{"d_model": 128, "vocab_size": 7048, "norm": "rmsnorm", "norm_place": "peri", "qk_norm": false, "beta1": 0.95, "decay_shape": "sqrt"}
Each number is 500 + 50 x the weight over its row's rms, rounded and kept within 0 to 999. Layers, rows and columns count from 0. Numbers have three digits each. The size before them is the row's rms in percent of the matrix's.

# layer 5 MLP gate, 320x128, rms 0.123, rows 0-82, columns 0-31
103:511530559488503575481508565553533514563510535519463428574517502525528471508508559552425474498560
092:505473470433485476479428544538411387530574406435448414478492490582565542564533505503509519563481
104:578488574541577430597467502448539467529397572547481566591486465535467568554484533509403500560555
092:478461497453509469508499470482632531484497411427474424435465418580477557461479584535526513494552
101:454436495510382489434528545462514475386543563510534537539483438500517587509469436469557572484604
099:529534496481398451486468522512432542461532474590456548517473560496525497477452364470424463563431
104:529524499533559500530379484440445492490479546473568485538539437568470436522438482473560510478364
100:453534527580469533509542514578475490472496466617483533535506542471497467598541494507478478458585
095:502554446576459523521547449444488578464484485589520532469501543432549467410498475506440510485525
110:436467536598502509551443491549525512534472486434519539464491507507486465468554577437496499503511
100:430539524543560453572457430582461510404488527512355432452459422459499591501567523470524465465500
088:451508485485465558493357520572523497585496441516505456453516476533455495456524448567523462450611
096:496436585589488609561553553473598526442507569474523479548537475455556504584546438559485557471471
089:509504528375489475526488490466462475522510526380595495489427511549485466542536570440435489494492
096:461478516451481412579448531446512494538547499534610470519512557491476489485370497531542506521485
102:516528451524527545453565518499479499421532443495447508544595533562587527565500460562490549532513
108:562503539545593559497467556442550573474525569527469466506542538475521529590526506444528417441509
111:539478469485528513536549465447519538569541555536527445440523448443404490492655446453530454516497
105:512443491501456587557438429468469575536435473553470470401489434556444521532532473521532516570603
101:498517512450423493481447477609526478451532490466475448467570520422429451402534549466488504455514
129:486495575504433559480529520458522404514566608554513618556465525498579468518469557492512459424533
096:555404492534532400456499527560467428556485423540558435515560486471531596507559482554585565469479
102:475397443453501450473451444498537526620479521572565530524449501485493542544504512465456603504550
086:492493552520558439531514491554561512493458490527452436482505539489520532545534552524540446550551
113:500456612473473518409494544500562452506502465526469517596485523441519558553518479483478571447444
099:516419463471572466521498471502528482457544500557503505393471400558531496526551458504565541512523
099:528473427445513523514530497495417516474528537409499477493431514503492551629539545400519492569517
095:428413494467576531555432521509535474508439582496534529552545551558480548527545552526500513459537
110:503467485557543548478446442457479541469500517557464503574456500447590408490606511517579531408475
107:477548501557447500497571457485512498504482459588494533459502501532539523423527423534533564610478
106:423485501676478569552511505552382437587478512535484578451541586523462497486569539543502461479653
103:525460551453506513504510501575475518512430475440482569582555581519462462519432437538406482555462
097:484464410486533462526500494457504431441530428542550534456583557418397513592536477504606540559509
107:540475471388491534588463469556473520473478477530479602378535533475536515529633539472526533452505
112:579462558577453497483497540416586506559490550549516532492571482497393588502533532509520471478489
107:508444459474432571520498499485522511540502560508573579530617501515593551524558589467460480535514
106:491441515507524452537480472502559478541387473497449533528497460476520597412538504451455581497502
081:557491528520456506566430462462517536535484514484535463594532543461457443453564402578535486566581
095:579571498501407498464488479460550391545535484536598472431500529512511457490477510472538548535545
107:513593525466569457591484537467410454470545481492518471454457472588457477582487503579500542479539
099:530535477540483548464497451552495523668491520491478580553557452505525590537473572576510462542495
105:532468456497550491504412453552515390504473536512544468438544433454434433431571531552565475497513
100:484488557414467536545435513529436516377541563496570406474496527425517446596454359542493464498536
106:516508525495497522522419513454527408492389576488584564527488544523467565424534480471563508487402
108:525536437462571521556452497455564471509605598472505533465577415482464434469550565531526501416429
092:530500588462493523539480444554535520522399562530505563505553538494501486528524516558528516526471
113:523503559563555484493586480424480414433505539528490436549521470522560574480502569476460519559441
103:459384519423507529531518472488546420511516477506571474556550495454489482556540484415583494478478
096:438469486460507499491493593599510405556510535528508470455514568547490465445508502504486488440444
097:524453498521580476471488548441564555533519533510379480479510597459493363578416510475558442504491
099:547477555449536456495532451517527492509512446502491533532462425528515542535482522519387544508543
098:430520467439437493440469495427558381449493429503565619460543532529446463517512444481453462474527
099:545462506417489421454484402503465451470477507458547522512503536536534315477436495499534505490475
097:498446375533477607458438590500475585569498574493554400461559519553383488534561538447453421548491
102:556544561569451475455596479413468442528431468532513468529413492476534552535385521504592511492532
111:424491569554484501405374573582553436506497564465553536466524454488571487449439494480470488468498
096:488515607543556555472437400516443480537471511514442483579474451469513450478413513575531506578522
093:487555497560462484408525527446490470391461434545550453474509487497506512449449503490467473566534
100:462599523563421474600510514535469540505478505444545476555500565452382417543509512410523503480494
093:516454551473404417429545496513501470458530522463503459449568575538614454538642486519553441480479
098:423570588526528495527634509473453426421483508493498457476499434617466438487571465485536534506479
100:512463504526538498406458450534436511457470536486485428521476479444473611580523443463430472536541
094:540497480399462510480512474525463468518452512509533482510435498489555467514582560498500480528524
087:546597491552440458528508462470457522466553562512548449483369524489465422486523506572432539579479
093:487465492512397458530573515450545562598479530468453570569503430480520558440434570489557523529562
097:422480521427543520480466473495522478481508565521519492508453493528505441608524550493494466484502
099:482543513469497465499534410518474464447463471371455442536479466515511505416552445465462504501473
109:504484502462460450512441576524445486508502463591449508533569484545520502587544493576510430495531
090:555460514491496490476489540492537507523537512470492384470512575472505529480550494493489579524479
094:512539532550488547477467444466449476436572486434495607581506426507512478473553521542477486510508
096:478494442646448516537463500476429452427516516476492493483486439531544413516540498448501495528426
104:454522540498478568485498595475453484530490506507444434446502455509492486596438438510439500464506
084:553538577461438457443470530545440522589526508487536580494438566418466566561494554494509466482443
108:423541515485549541522501561479542375525493471535472557521491498447562475532459486596565463534525
110:453480570581554411473484538460550390498436514538446495481528540538523475592527533434473563534506
106:508533496517450614532540505532553444546495473547524478525389445482545455465470528523589422476518
107:550557506408481486565507469476426401498611530514531479450432430524486491468487529526546466475531
095:502526412495545457501447489501597537388480520567560454505549646561501518414467511523401442501428
100:543452482612526459484548491457388535491504525577493564479486480502456557484553572494491509473361
101:574475436568553521511426515493451474461493457524562478459440505447545449583536585442478567435488
104:536507505551454483540481551432531564534491514513526524533506432558513511527533578419516438538510
101:618474532418571479543381479461437566511450533498560577474532403499537532569489461506464440497551
096:546550513566511497538512374512463489490449463451475560427492486487550533491489480535445469455510